{
  "head_dim": 64,
  "intermediate_size": 1536,
  "hidden_act": "gelu",
  "norm_eps": 1e-05,
  "rope_fraction": 0.25,
  "init_std_o": 0.0,
  "init_mimetic": 0.7,
  "beta2": 0.95,
  "schedule": "wsd",
  "decay_fraction": 0.698,
  "train_tokens": 899800000,
  "max_steps": 3433,
  "dataset": "wikipedia_en"
}
Each number is 128 + 24 x the weight over its row's rms, rounded and kept within 0 to 255. Layers, rows and columns count from 0. Numbers have three digits each. The size before them is the row's rms in percent of the matrix's.

# k: layer 5 attention key, 384x384, rms 0.23, rows 150-191, columns 192-287
# q: layer 5 attention query, 384x384, rms 0.23, rows 151-191, columns 192-287
# v: layer 5 attention value, 384x384, rms 0.196, rows 128-155, columns 192-287
# o: layer 5 attention output (transposed), 384x384, rms 0.174, rows 128-154, columns 192-287
k150 108:115170165097217172143126108134129115112141095132128115158130155132114087146175149137115133121167128125118139158125136082138158105126152119148135090155091121193147128085115123126126133131136100143142097102113112142142080141124107136138129133110141139117128082103132145106134148116098181128
q151 106:144140111156110140126152153135124083158115106134132137113141109094112178137107104117115111085104124132153107115175107148136099119127161121165108137118151143133154087128138123121113085088152123146144100150149133155106081147067145133119145071110161139121096110148149130140124150113107166136
k151 108:119133163106152087140146122104115154136182153137121140140128130105115135146146142105107097184106159170148130144138148147128108139121126114109161125065123148134152118110064119114122153126093138115127148145120095171131115156122114070125108143133144090162057149104139129131095162132124169146
q152 103:166114116109095188081149124158071162116107139145138083143108154142103135117129167121131121081096176111172135077111152153161139150165142146106149143111133116090137164085140137137129119141101092137128105137087146142134121132128154141090132138134131124139112149111146085095127130121145120114
k152 105:114125143118104113125088104184116163139109153152117139101081133130089077134145118174157182138191162135107094118136178090150115148110126111105112134134102095101115136102073143142148100098111126103154152107114164070128109147126146152131131208170123124110093154131102148105131135091140097160
q153 104:148107113143078100140084110149158121099150131106148137098108098119121119108099135086150158138120133165079069120136128131137099140135150142123099116128155105123132164100154088162122138144144126138130152144133109101177096123120101141134119165065182130109145106120162159127092174109118112145
k153 099:130172081144119100080126140109172115123152130155131150157140107129123120162165085119171131110139139141089111097085104126104133151128121156076122145112124104132137145117131123161172147179136109078156157137092135091153116140143158159113166097099162085147129112149126144116132091120108136102
q154 106:112114133105133090108104128133150119139162105091159153133175138137125126104136132146161129132122132169193175096138132127134075161154098132124146102151144096106144099113129101154098151146096135099103173158111132162130096173119093093126134100127182105159151116190135091140121095103110137123
k154 106:082167104138141145107146130151123123124130094113151157178127087102121113106132116112160146097123161130148148091165103143134113108148116152080105139067121124155146095111121116121135104104134105163115108169135154115123120164156119132114109179142158127113154082119178120082105135125080143125
q155 103:182121164173131121126087133208136144129133130135162125123160105097117107107121115133158128051103100193103153092141128160137107107134139109156131145122143147144106120138092162134125140128114102145110108124118097132133138153183148115100113123148133112148156176172109122116097094125093107135
k155 106:116107159074121129109146130151109129115131133154097163146082141104128084135120147126134106130138106094121138097134103144096145146118144144108119102102115108124133098120139116136114117136134167122140117149092139145116127122136149093121082139118143125133098125149122133138108088139070152126
q156 108:134177112113113154103115092128110133082132136103156105126126085112115111127059100093134131107081146134133094137116124079119114132109135114111093099177129106145146107119117127130155174123143192068146118117163084189088155124118079132121125116140096137129088104070137129154151095132065117102
k156 106:133120106139102112146147084147129135136135130122132112110110115127106172097105121119082107130139102124164126145109134153108136121137112089135106105152147115161091150121086149145150180162168137134150097119141110120124110123152139165157160136117134144142101133118151113104179126134111131131
q157 102:147117147142123130118115113150165149107100141125150127137128151100153148103138105102108097147080111073099127133131149118146071115124163088087138124110131162096153143094100147117139084096121136103128169145135127160112156098104134149114136117131087161163119105158132143145135132139114090129
k157 104:151135150090131123100143117069130139104150121099166137142113110058133126108178129139125094152176110073154125145144098184121134168115126100107124113133111155102150133117148146126148095097172117071095127115145129177098082106139131120120097126125158108127121180140141153163125137156142109157
q158 110:121119116111137167169090143099141128148140092104122139171146135119150104119161141161168136130134117159135108109050094139073156110139133153095138117080102166151127132132109122125124187116124137099100120168144090160146111156131182061165132102111178107114111120135106109124109136129085119142
k158 107:150195111136153115161105111120103099125115138123070100128140090140092169080126116127135135118153109137122120101159110137105139098106156126101111123122082199156103104157096133075103118136160090113086143112179117179102106098108135141087122146113166130116116147128166097156117147116150126155
q159 099:151096164101149153115141168100146138138159135070111108112118172105120089091129139136108175149084111153151157107149140131144146134154060139117114109162131138113170131097162140147127123147117115145142176120105147122144159127093142138120114101150081159058155155105110127108109090098116070136
k159 101:138121131128090156132120100115141161186107156116134086159056088124148142103127124106116140124089102161106118132130099141090120087174146060142111135104097113137158102160119138126127124125116099125110164128115131146099131144116091150175133051164141151155126131133141145139109125130140157149
q160 097:109134172126059112172136132130103118156138154152164117157174132152154127155098091117075119174140171129128134139119120120127146105121120151127107149118138154124124074145170138133088114100125132140095118135079123106071121133141119089114123078083173144163111136127096160120126156124082098112
k160 104:147126092145111119127105109122114100187136115139129103121127152103168122086147153097116136152110125185119162111128143166154121160135140162143133121115126145118107090149128117136147111126105073172109128083111121122119126146119083141159127090114131130103144155144100141136149105123132143121
q161 105:092156145111131151106159097118107101089139181137132127123139106115101160114127120174108112124135118141117097161110124119124095085142098156138149149155125139132162092116109130113110155149091089071117159155111097142083142172139103134121122156146079125108151105130163119156130145148156134127
k161 104:147126121126109142102150149156137089078148124071094142104125121135111098120160074124120137144128132131121166176132120125109172106105136131179105155154131138135118147133164121129132123135124104115125176095095086138124149102140165104126111118068182087148166161139112146157153140135121080132
q162 102:133129172144163133146130130142171109113110138103122129146148135152128104154157119098139112158121113111147104141147150125104089111107120087175150114169149142101143093106161078141110169156153153104116095166128133114121145155161135142160137109119088148114076137142094157131131171131128149135
k162 099:154110117114129114130119115146111110131156074112139125081155134147146125103150117095115127157165114140144126123113109141140154059136165117102140128143130117139132109118127105129127137128140098102134133132129130134121156112112119106090124115175143086110125118101134135147172176135123103131
q163 101:168144094147095184127084148127135127135132154109108125194133148123140125120094110158118137121173163115141123141167188111154133101111154095143140138111087162104123153140125169114136094110127139089158158148150133126112108078114106078101125122133118126116140121129128086107139193111106151080
k163 099:155160145116133128129123089118134106129145120127117117135105137114167135117092170128154133060123110144110167136163173130154135152142150104140103126159120124140169143164092160107123142140152113099114156126134093148147115124137104094135129167140133131097137141129138189090138124140103117118
q164 103:137096129160166137146151137150096112105130145175170111166077106135105144102121149102116151112133122177154142118126106221167138110119176133138155142142128139115138147171109165147120104113101133112107110122116092166119099164143119110121124147116127128120100125131130119127160165143120124108
k164 101:110067120113061141112109129147118122155111110138170153137113116121115140144159131097165109165095143095120130096177163136105172128120101148099111136137148162101145131136124094101127115152100142113106141120154145158086063168146183148122162132092142109157135100110124142127149166119063145144
q165 104:119145157125150119095130089134066109094112143165125120134144130105111069120106165133124100125113150135143116163130156125120121143089112132138120128080144172170145120140162088162139167108105146097164134121121125140131117122118088135133162077175104128142103127134157134092127101098143161117
k165 098:110101108138118152135097077155154128133137156125155124130121128153144119138143110140121095144151101111157093113157095109116141111082112137132142111159120111168130141126129086190156150137128108125152138104174085133037144117132112088092139111152145107114135166147138122122130118114150128112
q166 102:145125159148156099161139123133140149142131142174118130155114156111102133135157138113119135111114088117134141142116132141159126116118120118120104126106145134125145120157144144160128134139147099145118137123095062120096121144163082100110072166092121130160149115108086076112131108138129115160
k166 103:126130166134119108126098151112148088098135130113078160160099167099084125133104123104147159117137153139138178104151134157112133166183135143142161081138141124125116132133102070127122127090120135126121113138117059126133150128134140099098111081167152156115108105134087130128132109158106093077
q167 100:131107083133161122089111165158179121121166109090155120149143101119155117139138161133131110160094096151136150164166154106142157154138173104158144097153116128163136124144134145102145123122129151109117118101113095209106089126190124075097106137094128111071169144136123108154117142088151128113
k167 102:145174101107112148135141115178062134136122101099122099141154119123153125156137113108166148162091138129120134149157137085089151129174124159143125139129089113144135108138139078103113140069095136107119133149123128131100103169173141131139090129153136137152137098148133125120108165113117101094
q168 109:134128115114105115147106118100102124092088108104111102139118126135126090114124153112143118109146130102171110144093134177121116132154101143148127131119130129109109134094105192143172109120098130158112128104073088111177128126125115120170122105146205130117121110096130120118105139164156147086
k168 103:108113121152086132106148139126133145082144117095118189101171172129150114113123102152140108128090127137137121131131154094107144156131096140105099152163130143149128090122138128146154114134161132112128165128102109101156130109121110087144128105169119156106110142145161094119167124168167111137
q169 101:076143162130125119115120104128139147146123088150128163146145125090126117117135171143128146128098105130158155091144089119137108147100120160122128142085119152087151137130155115128084155080119107126098085130114139121147122113100167138114112103155159150172158148150125110124113130107073161106
k169 104:104096155168121133117124130116151153131117093122133114133149116128148138138159146127131157144131119165116124114084119109155143097137129098145121115115147132109136121143146154077152142098128106127105130122166129149145112128073113116136143131104155113113115094094117111163138090103121095145
q170 097:125176157123152078119101138110151121126126151160145103065104135140137105109112138137137136124151120122158096144152091132116100166147088101108127149105145128106136126107123138143153175118132145151142098127134116108119103113190118127097108111146105160097129151139111112138172126106133172116
k170 103:108104117168142113150093125109128123139136160127138128134093115169159162140150125105128123127137098147162185144197107126157102141115168143172122134110128126162097160123150123102098155087122130113136165145136144119114092137105145108170122128096103123086092124139189102161120137141160094113
q171 105:164125164105094123132145139093145097138091121126167142121144128108141175115130128131098118108138136115080182127173090156118131177108147124140148145094157085119126050086110135143149160117106092113113157106143166131085091135098121138128096120119154108157128128140136078129118138116063191132
k171 101:139117162157115147117119132130128148111122126170117156111167165090126175126099118156134135106143122093118146126130073117129133142128093157154103136133171142153138089102123119126121130107114166091144140135103135124081098109141070141083107139095108162129158161161139116110135131102115150125
q172 102:122101155156147130134181155099078113126161129089200105122097103173133136135097154152107140150140115101091064160103159088110127137171162146143113136096152130147156159121111136145099092097109153192130089115117165103114165137078106115155159129121174141134091127119126111108152146088105115117
k172 100:080100147110147148123156159122132140091103147131125147108104145142099145090111160146109094144111104171124139095113120123088150136109138188157146129146118162113175108086114096108151089155105085169150137101160171099167139155121136119135131121097126127171122129151152122118143160128123120146
q173 108:127139165134131144139107140133106140157133126109133127121103102104114097137141112085135082144087132135106152130119101137215154088139124162165156158171112183120090130206134109146181122109129087132144124086101091144112142072145102099142115147135173077152114119140117149108146103117154110133
k173 107:117126105173098123092167112138157130098118139137136139120135141107135122146104121109163119082164102120122146121118142169143144117075158139141130099124144122132149142155084118137120122155133146143122136116159115125153138137122131115115153140110134141087125074120168085136134172136156153132
q174 109:111135118103120132139102100114114122121151110109147142098171144090162120101136117078125122143161150132149137110134145114126141139138104162105121121135159116172131146109145097104147113146154115158164113094158124142105114080092077102113139080115122165152101124103120123128118145150131107149
k174 108:080122071134133081103109164116137128160164100152117136098151147104113160108170130189097123149146118117166153120119104134123138131155118128105118135168108112123125157093117146118123130141134132142137101091138158149106146102094111104114133104115101071123109111140109139083096176166132109137
q175 106:113105118151103171113151118108145103146108086131116087153150127115127112093108139134136112088174171125147133090132156134108109143143128094105112118156109136164146170114125125147107107155121132121121119134129116154115180110117150119128157145145076146127150055150111107117155117160105135135
k175 105:145149155091128091124122134104126128093107169135147124094104122144110094101133098152136125123158121087116112100121202116129160111119137138104074109148115094124141096175136178149173086093122129111106096112126122137121135082121147099077118091131126077177139133146129122115106125089148155143
q176 103:129131100162108138106159142083091131102094110150115082107098146084131110131112140120142089123110157114141125095119123099166140147060133120154164137139144159142121108084157120104119103131114112089119114124118130128100146146130120121104128156124119113126118153125170175147161089143084112147
k176 103:143189146096133141125144096107176074140122085106113146134104123114121114110095168137161148135144133110137119103172085162142123136166106147108138140129104115104112152129090077137098147113124118135139129125113115127136120184142145121121120092117131142134114107128118155153156104146117101122
q177 100:113179099126105130142126146087140128115114100118182112131106120165110118093136137121111129138138128110125129111116111112104128136149120143135130137144133170091141071134143129134138170109139152107130089154086130152149138116155142117147146073120106147121176106127127122176159178144119109130
k177 099:111103107099150086120147135110129105131113109126138136130137140125147112115153100105151129141121092145157113139096109134153147145130193092136151129135171109127125093090125138127179113113103092176154145167144102148112056148091108110108121137160145148171134114175148102137103153103122121133
q178 105:163142109069119119116117112126110107161102094149139131134112108140075096164097139110121099082106138141098147126128097135124135128141106126126165129144179126153110137153136085133139105114126116145096099103109110102164117151167114125119102134136173124137117122101129107145110108181099112110
k178 100:134124158110091170145139117126141105093154104115084138150115084123180124061113146172118111100133098125106122152126065097100156151082121148103138166081112156089107124091111139106135116120120134151158151150126170143144193169128089109100126127141132122169116097137131133144105146116099160138
q179 105:125122153124185131109141139131152142111101164123107141188160131123099098115113191124117102153180132143091092095151124136145163121156131164143172154123121162120176116161142142139120131105123109110160155188139131113114138105131092123122145127158131093104106162133117147125100142094095115114
k179 103:111113115095106119128172145164094158129115100107094130127133156147118103107112140156117104115128189115113110100133122139097141100140147138108146095132137119152110097120117142148086136141141115118081131176101118144107184130098144132146147107121099134153150099140088150135138161104137147120
q180 103:173133091190142075157101148145144101029107134086132110124123169122128131115194128156144120166123115091099123139150095119143151143112138101127121162120095106162150128133110171150112147123159153163126126152129112121129134105111137132203131124157129117146128165128154107168136151123133166132
k180 100:147088117108122096136162120136143137138146127144126119092148153129160141137109129168113153131127127101130115138131099140104142130128165094115119124110117096114132132129156184096114139168160149124123117139099165097129099146104098138113147156144137147157131150140125102079154094179128086111
q181 105:144113133149139091160132141098130124114126147148157143116145130144117160131098133139138114119143082059137162117113140163122104129156206132116061129116115133118185137144064138133131110149152139123132139122103160168129144074131126141111091116137173151164153143115113155172138127153139138152
k181 104:118142113124096130136100116130174171118137143137075117111152120142095132130144145105111133148121147161168174131116167121122127129123106069127152134132118116089126129101131104114184123106141152137131126141113176129146112138120122139154148173135189134121148119118109125153143149164162146125
q182 108:122103118120057137164092141114153159095094122137152089108118135106159091131113138122133137098132125101128133152172117140139102128139121157129136104122118130128132144138122115130102116119157139112141138151167140118068135173136111123148117131147153126134124086142160153138120160116159148135
k182 101:158146090155132131148103139110159143071126142099171120168092148122095156121144110115171141139109127135139124098140147112123167126090163119135083174139162139183136159140132150123146148134160114126094075126105099114109171145116090142079140164154106124138120120163042129129108106132082117152
q183 099:158150112114134086151134134126139114136074179148101126141113121152139139096151148098117104093152143145093115108137160106157135127144136124107168139160117116101148170072159181190149087101118131168111151135153104127185144116090160177127122115133154106120120130121126118113174143117142124177
k183 103:173149099144125112128164137135128147091135147128128127120117122158097127107114143108154163127152133145077117115099123123120124155119119125150112104127128126163104115101141114125137115136143150155132154138156090100117174150164109191174122145168133113158128136193092119056165123119135162151
q184 097:186134098133127147141140131079096101123117166108162125114128114142125160161103126116115145121105121159102161105138172131112138133121158113092132115162136132131118145123110120102130154145137139125131114082134139120131114116107122134167102130074084133169107086128096115087152113118145113116
k184 103:172092108131139108135126172068075118167105120089163111114118092108119139149161133079139195177112145124109127152164136168086125153143131175127152124115144165122093125102138137150127117131153139101157169133134133094156130130168143102114122168092144131118125143128100115096113123115140112142
q185 104:114136131144165118108119109111111152129131086107196160146077155137106132096114098076103099166129144067112134182137086119174146136113157132096127099114150151115109096089151130095128164107119103120111167144137118148154109154132151139101132131102101109116088110126149133098086171074123137098
k185 104:118152168108150111096125114139129141112128082103127151175111109143089093149152155146182160177133118117131145121114127112090162131109131133155132117157140112152162121091102173107165154153144158128116111119139129130150152166113072115175133131125199143106163173087075123147153154124091130134
q186 104:122131112160116130124122128127127128155113110156112151115119099117143136127188101158120099145129146111131118095124136179121151104118124125137111115162132109115153121108111118140175181104172151143131113108129134100131102170147143075111116133156155105133125113156078140161116142152117122109
k186 101:131111099130126132133099134153134136135097112160086107130078170149133102173148113165131139155145083108134113143132093125130160118129174076077137099143140126158141094153115127120134179122132151119139155115107198125156132130107168076166157172129127138123147125142169082121128142120153139153
q187 105:091068149064096137159079139091135110128134121120160161104158141112137113162135134118103153103094154129099127097130160134177089104108121156135137122118150135128117119143106161124150133108181146130111122181141149081173074086136119140122144122189170102102132142132126136102089164149097124130
k187 107:139164135123127126121120157137151137092101112120116113108141103111127135148106131108091090119166121122150101105118145132131154096122146145111156152126149182125160145133168113080140133094170142120107156147137114124166080086168076088107164161083143117139151104129122117156142144114135147134
q188 102:122144176118108135134120130132143086159178151140163079143114155118086136099178108116099132114102126105090160102128112115130099144113116134096119117083115131118154096140138099094164091123116141142136154110148114133117089107139163149113147141155107090110152107104102115122141071136128122128
k188 104:128142131147099115123102125105105132124077140078128125145102144113105091125170129132143151170101152163148129125124152089102063129136123119116103141150032123115120162101135127144140144131111118124108140115147096132154122129099119149102120085068121080109142136077123105109117102158096131113
q189 102:141122079127122114104131129088088110146133135122141112106124112171142132183169181166123124183120104157083125110085121163146143093147120137099146169125135118187117137121157149127150129117107126089143123138156147117154107124082128095130140148102122095135156156093148123133124168125114133120
k189 103:158072129114121121140101108179121132123101136147172132112131097140132147123147109123156115125172115163130113125154147116126129079143140093160142120112148107141092110148092111161124140137155124123129093131129132144132112170141156121143097130168130127149149125095143161172118161113119126125
q190 102:115070136154115082162122113129119129125162154149126070098096104134134103133123103127134157114131160127127123134127161140127152143166155114112120177124150146112134085128126151075096130087155076140122141191090109139157118108151167145127136124091113151131157133132126062104107160130135129094
k190 107:121109108097140144100128148155128120105099108054152117143127153162160123168124127123094106130159114109079153127143130161117115100115153128141112131171154160127139065109156088148162111114127133113137117099104114095143129124137126137152128111110119144125126128127120101171144115150083157137
q191 105:105142122138086150149143125144146089165168162080091088115125128075127110116154131116108160146088108142071112135127090172106130158143107174151119146104089128147127084100146104142116071134100120128145144096104155123114117109126183115115153147152122069134097099096123129188158101166094160158
k191 105:132107139127161127130132110107150143134097126123123133129157154102090121129095115166110126114096115124124105108159101135111132166176129158099141124144124145117102113109161071135131102130118116138121161098127096128165131132148112127143169110105121106141110090093160088142096156153115101121
v128 094:107126132130126114112113119128114155150102108104125164124126118133132150140143163149139063106102130104120135150130136109122096145104073035124143129106097153114133160133107161130121093084111136133096143123191120159141110125151089156107135149118137146121147142115166109161119090116147124132
o128 095:147146090154089132120105130115132141120103144133122123150108123131101119104107134108129129163103117123177167140135108134093138128138103145086142145155152129143122110083156100143115136143146126140071079106106125138113139126118150106144166132162145085110117109110110151125121174132124156110
v129 101:128135121181140122144139115178156161146157100104088149126155109140152106124151165140148140097143092108126126146142156092149169120152164163121120151174135083103131105122087126118159086197122135126152087165172137128148101181155156143111129123144090140123119112157157147111141117113153107140
o129 100:151129164105090110160157148075156104092127167121130143080111125144129143148165104141085096140109128126132098099130143131132075153133125124116144099060142123146118142153145123113124140103119086115122146124153132134129102136126139122132143131150125120137146125136083124184118145113106126133
v130 105:182085127112112114142099102084148132125134121104150111148089120114110132117088133137122135121087121093125185123165157130157138129148127118135136112145097118172154145150084086099115128139155163148105129113136140095132172106122158125151120093122113093163154105133126127118128158164084161113
o130 104:105121087129111128136117140173101114170147137143117134128149124140125092118133126162123095101147150152173111152083134135163113135133125146134114146119170096073139132105094148143105122114091125127130123142053150141106101110158137123121131153108152144141070126114169124113153129134140108115
v131 105:110145144141175109141153140150117159136122131117095132144137133153134122126142105150126170139112163069095109138122129135112064164108127163114108156137108164106142094107130099135152130161097122133129096118136125179081113102099154134124144156128182106082124129143129148139121175059108082165
o131 099:083094096128152151150071125104120161096138151145102115124134152131131077126114154115089117141110095117145147160168099163147138099105110114160114103130195090156146182142138145118105137100163102116142121114132101105167099120133110131141129100152141130165132127126140097141141115146201140121
v132 098:131124167131157112138118102140139112157110117105193106094101120185095121131124149143163127063152129103073107180125183073126116109134143140104110159127123161132082110105100164120080130122115149121124111117102124145128096128097109133156152127127091127116156107128121138130132107130115157132
o132 098:138102121143078142148134172192164137134156087146117122129169131107135143144121135130134110101131135134149117135147122117123124133115133135112143111160105121120161162121151127124122105162178113142112141148153091093092118126115104127091118136159114098181073120096118132107152148153117126133
v133 103:126129171049146092100128151146103121134120143111106131148094132100085136140120103146151140163147157140091153094121177141113165163098099196099089119121129110101136090135135145155142125108111202120136078129075091177142161142163152105110139127080140134130136165162164147113101124148117099134
o133 101:134120121142174092121116133118154127160119139142120094114097154139145136107148115067127119120105133089134130122089128121146146084152115097099147094142148160071117121142126136085101186136118099164125140074144143128092146126132132120084139169126123148147134069090106138094171063092120090121
v134 100:145143137131145131181126112122131184068155150138127145102134105131121133133109141110172087147147121099133135125143143138176094161127157094126149099102106122111115131107094156143157133131118091098124115116091078153145119171091144157141128121164146129116154084136140093116128111079100121156
o134 098:154116143121134179102121146128121108151099146105136128120110087126150134110106078119086162120131112136147135117156106152092121109100101119137099168161102143128146130163146135106121077167100134132114173133127150126141158095118138131158136115101138123164098124154150132150150126132135124154
v135 101:138103118140122153117150095126121123130136143116107152132112160139101113140097152142154133122135127166171113096141093144134131146113101126127122099106126129103150146148129163121101197117179124133117104125128120103137104153136163144145122081097106130177133092149129125131104191152130144135
o135 101:105130144105104128171167123113109115149152126090163135135108125134151111124156154120129121143148109098168139136117159077123144094160108093159155119130116142175144088100139107129111131160140119133111154132105140112134138142104092145139098174124133135096117112105126155109144089122116124072
v136 094:081115129119120141106117068120117129140148105126092118142151097126135155124112118110100122156176161137113133134149082156120121087149140128123096145124153107132134183122116159076141150159139116112165108159104096133095108092137115151148113118109114159133131122123163177172135089156146132085
o136 098:121169151119125133115123174105122138129132118119156113143077135126146108125162142158133113085135133123125125144106091158134159132142183124107138173110111169108196093108130127183115139106076140144150107063113147114171122143137108112109091138152150115138098101128147118092136161127105125150
v137 099:112162098116117141142146140146105111154163140138116154138145115062086118160140104184079140110137121132151097113146101107129129175145115132120118109128157088150095127123118120099132134141104150104154173109135139157123155122122131121120109137141125141105162129078144148103165173084163109170
o137 099:156118148140133138122107170128142173108132090094118151083136141125155117166150120094188126175175167152140114098134114095139162122131065145129070133102149113099122147140119146145127153110176082140123139124125124068131109103122129104150100152096115179079098185155123116132125139156096150162
v138 097:145135092125136121132124158114069146143179139150133136134114088120156087133114149108115138123129120128103149177170162117100102152125125128096087068129091087095117129132126111088119141169114135150117139124105151137156143178109126089070158153078130136098130146130108113097122154108096135161
o138 099:148130119147172118139147122108115140106073155096147096132138139093128108135163128137152133122161122159132089111113128175116120139141125160122151128131134185143110078128141152134120132104181147075126114153139129158109116096123131116134099121116133125114115110105141134128172146120148145127
v139 098:085086172132119105138142129131131102111127130111126128163138125095131119120122107162148114137151140130121109128114114154139160128095114140129125153127107106104135177142177155170096129120105131096184107137132112150158157118144155129128153100118101063130119162118118120134092125126114168121
o139 100:115142067114103111113119108094162109103126110127123114126108140146085099115107136113132148114100109103127129096153098098158118093075124103140163087115154177159113148105102120147085129146143132173112143136161163130102119092088119132085102125121142135151130109114114136156148101106140142112
v140 090:124101131125132112097133110106118120094122129153099084143142110144144135152141113124112134159091097088133141125099118159109129144136141103109087151105146156132085106091099113122095100139114124137139142159171144142140165168129109096145130161195101157109143116094132148152113128147132140108
o140 091:076136109134139147113134128122140179128169126129133142119124147148092120096108111150075097122127125142124143105135133100092138110097139139144102091153115111153115127103121131105135135127115084106116098135092112108163119065128120093114138112105117113133125133128159117126083096143140108110
v141 095:129124138140113139155130090058131141088098111123120124137094135181117130131153132136092108078118165134109133112115161144063087118087148152110139121111131133164130147118104070103126144133146119108123139149121127087187107089100064110131098087113156140085113101133113130117090127168124120124
o141 097:078111154137083151135128125166132158147142153138094101135121089141142127060113151098159165081122146161126130113111092148149134124107114089146128135111123069117166107127150124144132123113128126141094173154139138126110133150125155126145122107167122138110120120110104093137152138144104114106
v142 100:174113101144119129113119140093106141157185127123096102120081080100120128156105153149140153122139115113136123114151104105198109099113162121119100146138109103105104077112188140159120115123160164144117144105155101161187106132141118128117138114127115168120130106099149099151127171107133142142
o142 096:087153150123137092156142144171128139118115121140149126124149152121178122107105083114165083158104150139092121091094125136109081153137130109147170098105104125174114190127091122159104118143059130106154100157104142106100145158162118112153130132111134120158136115130144116090158130113118125175
v143 092:172113107128073132136137169098090110155141103130117126129126091171113142154122120122144096066116099126127122154159124176138132123091118133116106154125163167143109124139110131179100132098152124072153144141164162155128136130141159107160123108141135146136126121178145170132125154156162147143
o143 094:132190151090133127105104106124092102060140119146167105111128098082141130101137108125097131101109126100101182109140113132095135141145081099138127125141120096102133116157146137124138119116079097134105100118151120107148132088109147106097114090141157137131132113132157111120138141106090124144
v144 095:133139153097118125139119137149126125128142123154140059108133155145187125168132095094162106137149130135134155098150122151178104122110106076116155124117104114160139170136090117110123150132137101136096156121096078121122149154139127117169096156155097119133119110126132112124148144132105105143
o144 100:128144111139131094176117126123114121165121140102107148146175133120081160124125141153124160134127145158131088155085128087095121130147145125159094131144162148104148093114121156125106108129090151156141129112149138158106109137144161146131126112113100117123129133140126111165106125153109105152
v145 096:117151139061129166146077153110161141137113148110176156115105129155139145179083134130149132111100129112131114128100145121163150164132123134124095126151141108095129144144145116134109086156141155121120100140128122158105121165131195161137062153073130144186101112163141098142095146156117162126
o145 095:084166112128094156118130095140122105138154126119127133147181105119119151130102118113130111119139138164105125137136090161113118090170174130140154100125120152149143129109129137115128146127098106105102136145164162142104117109142137135151200121149122142093132103094077150132094101116120155102
v146 100:146146108119155088146147108097121156107111122130182116119112137156106098098135140127161097142119131120113147165104153163148167135086137110130136121157155107136093092127139174088120115157139117083152136140123169145159139108133185150164127084119156144143121105123101124138176101127146159144
o146 101:140091164133122195144082139186139089128101123085140131146145132089153118116120138127099138120150095138145131138143137137128107155125126103140148153092139165126137121127168120104126135113125143126158142132131138106124157126168117129160150117115092150097112157125143150135103118099115134104
v147 101:126099048110121172128160145162095119128122127131126159132100137140114156146139113147115164104100122139091080143107173140167103120101189145164160114147130151128141080132123110139135127109083151130102101135087143099123125141082103112147070123098139130153112096126153138156106095139147112126
o147 099:156146173115126111137092097081112162168132110135130140139127133153144125102151121132100148105163135135143116110175079133136106138145100109122086114110112130145135135141108195125172116094203099120146121130130179116116142132130105120098145124136119140134089138142149142111138141106103150125
v148 109:123132159115127096087141113106111141138102152106131141129131142115114117112104134141122118164108100143145122123127128139181137128139184096145139123163129123098104121134132106129135144114133155109149097118117174100122092168101108112143114092178138099174137125140098145112152135137147174127
o148 106:127106093119099125144147125143142143093086116157159102075098107181091143118130082095100159107105142098129156107089146174124126112137129123135102122126124143100106167137111168111161164080118140178092156140123152109150143107130147133153123110095097122094129184102136122146124129141124116118
v149 092:076096128123186158152120141157125118135121125110094130132140137125167126091204104090146130123132155147121144116130175155117116119125138130182154098142131085136101153103117110141169122149108139144137066131191151166128123180125122128106159128151118178105116148096141120157119105128130144086
o149 092:126136140120093168146119143142150133140117104125129137075127160148110135121115125163132096111101142127144069125126101141134116151115102150091122133127127168110130123112105118116154098120123153144169157116129147144119096073087143124111089169122118118138141113133086143147128117109096146191
v150 098:110170067133123164137113108153142093181137097109184106117112154110107154141126168171129138124162097168146102155130059139145106126135090101118177111113149128145125116129128114152123116130159127110098136095161171111123114093125156121154120168132140131142126134170145137108102115114124155153
o150 099:125110167125097121126131136076138086088156137115120133130108083094137083123140128086144127109133142118126140150162154144093131153148160122138143115140089156119099148108126140068126137140114129119137105123146082158141171079138106114095131113102104166121123083120140168111152141170096113111
v151 098:132144128158151132083166126159125123118121128140145180118146156153115138104123098123143191158117136125103071139065133110176097117097146158172155146138109124132151123123127156141170180149101092148131115090139168169105112118124148158160165075105130133090121120105139131084115110119156150122
o151 097:125095175141098143157116167113171195113126120151141129142126121102158106132134172145138109121145195167145145126179109120118121129136107181130131135124149147154113142141172084116083109107138150084141148095142102137154113066104109129128141151138151123138121103196103138089111119116094138123
v152 093:115136147124131099128110118114114147140126137118132150071114137113126131128119145108108150111116130140147141161146114119147123081147136126139133157120154139130100097118126111171182147101147124104133149099136151139114087103072153126137161143139133146171129098167102157106170119096180069118
o152 094:168144149121120140128143094159131108145137112107101132163124155166123123138115143088124139125103100124111148114107146130107123132100178121121076127107145117130144168182150130099100120141117119123137097137079154139125146116120097134119080141128164075128144120134142114127094133143135179113
v153 095:159116134102156076125151118145140132150113171124128099115112118131141121078179160108114101128086149091115093096116163131124096134106147153091136124133121104119147124106113147137121095132136133133122110106153127125132158145117163134133172121116111133136121129153149127092134155142105077124
o153 102:123133150157106082160128149135107162122128122125128140106155105140115104149116107113175098112116130155116109134078138078097121129145102086113139116177114117145123108123101127100097131154151142164150110103088154139067087146161148135104111129118132116178141134101151134141140123113134139089
v154 102:107108120115159126150136177156130120129114141108195114103135113100108100120129125132138133154120118109106143127051110153138117140113151153083137141135134138085121093143163119112130141126075149087152112141140125141133138133177128113188150109088147154120105150152109075134136086103139114120
o154 097:077112162110122121099109131134121135146140142144109105136115135144149200129128115137118111125144107093151129114143088072163111140136132155151123141158137117139147174111120145142100112092168110132129117184160149126135148133098142138108121150136058139142147088125092121209139085111138159146
v155 104:138117108089163178104150133108161128185138107099162126118171137089157155155112122143104143093105128149153111126115166108132135145169085085171146123095149149131116190163149114149143099117132111098156145142131096112086147124100145140143174098100118160138087160154130186129180130115124116097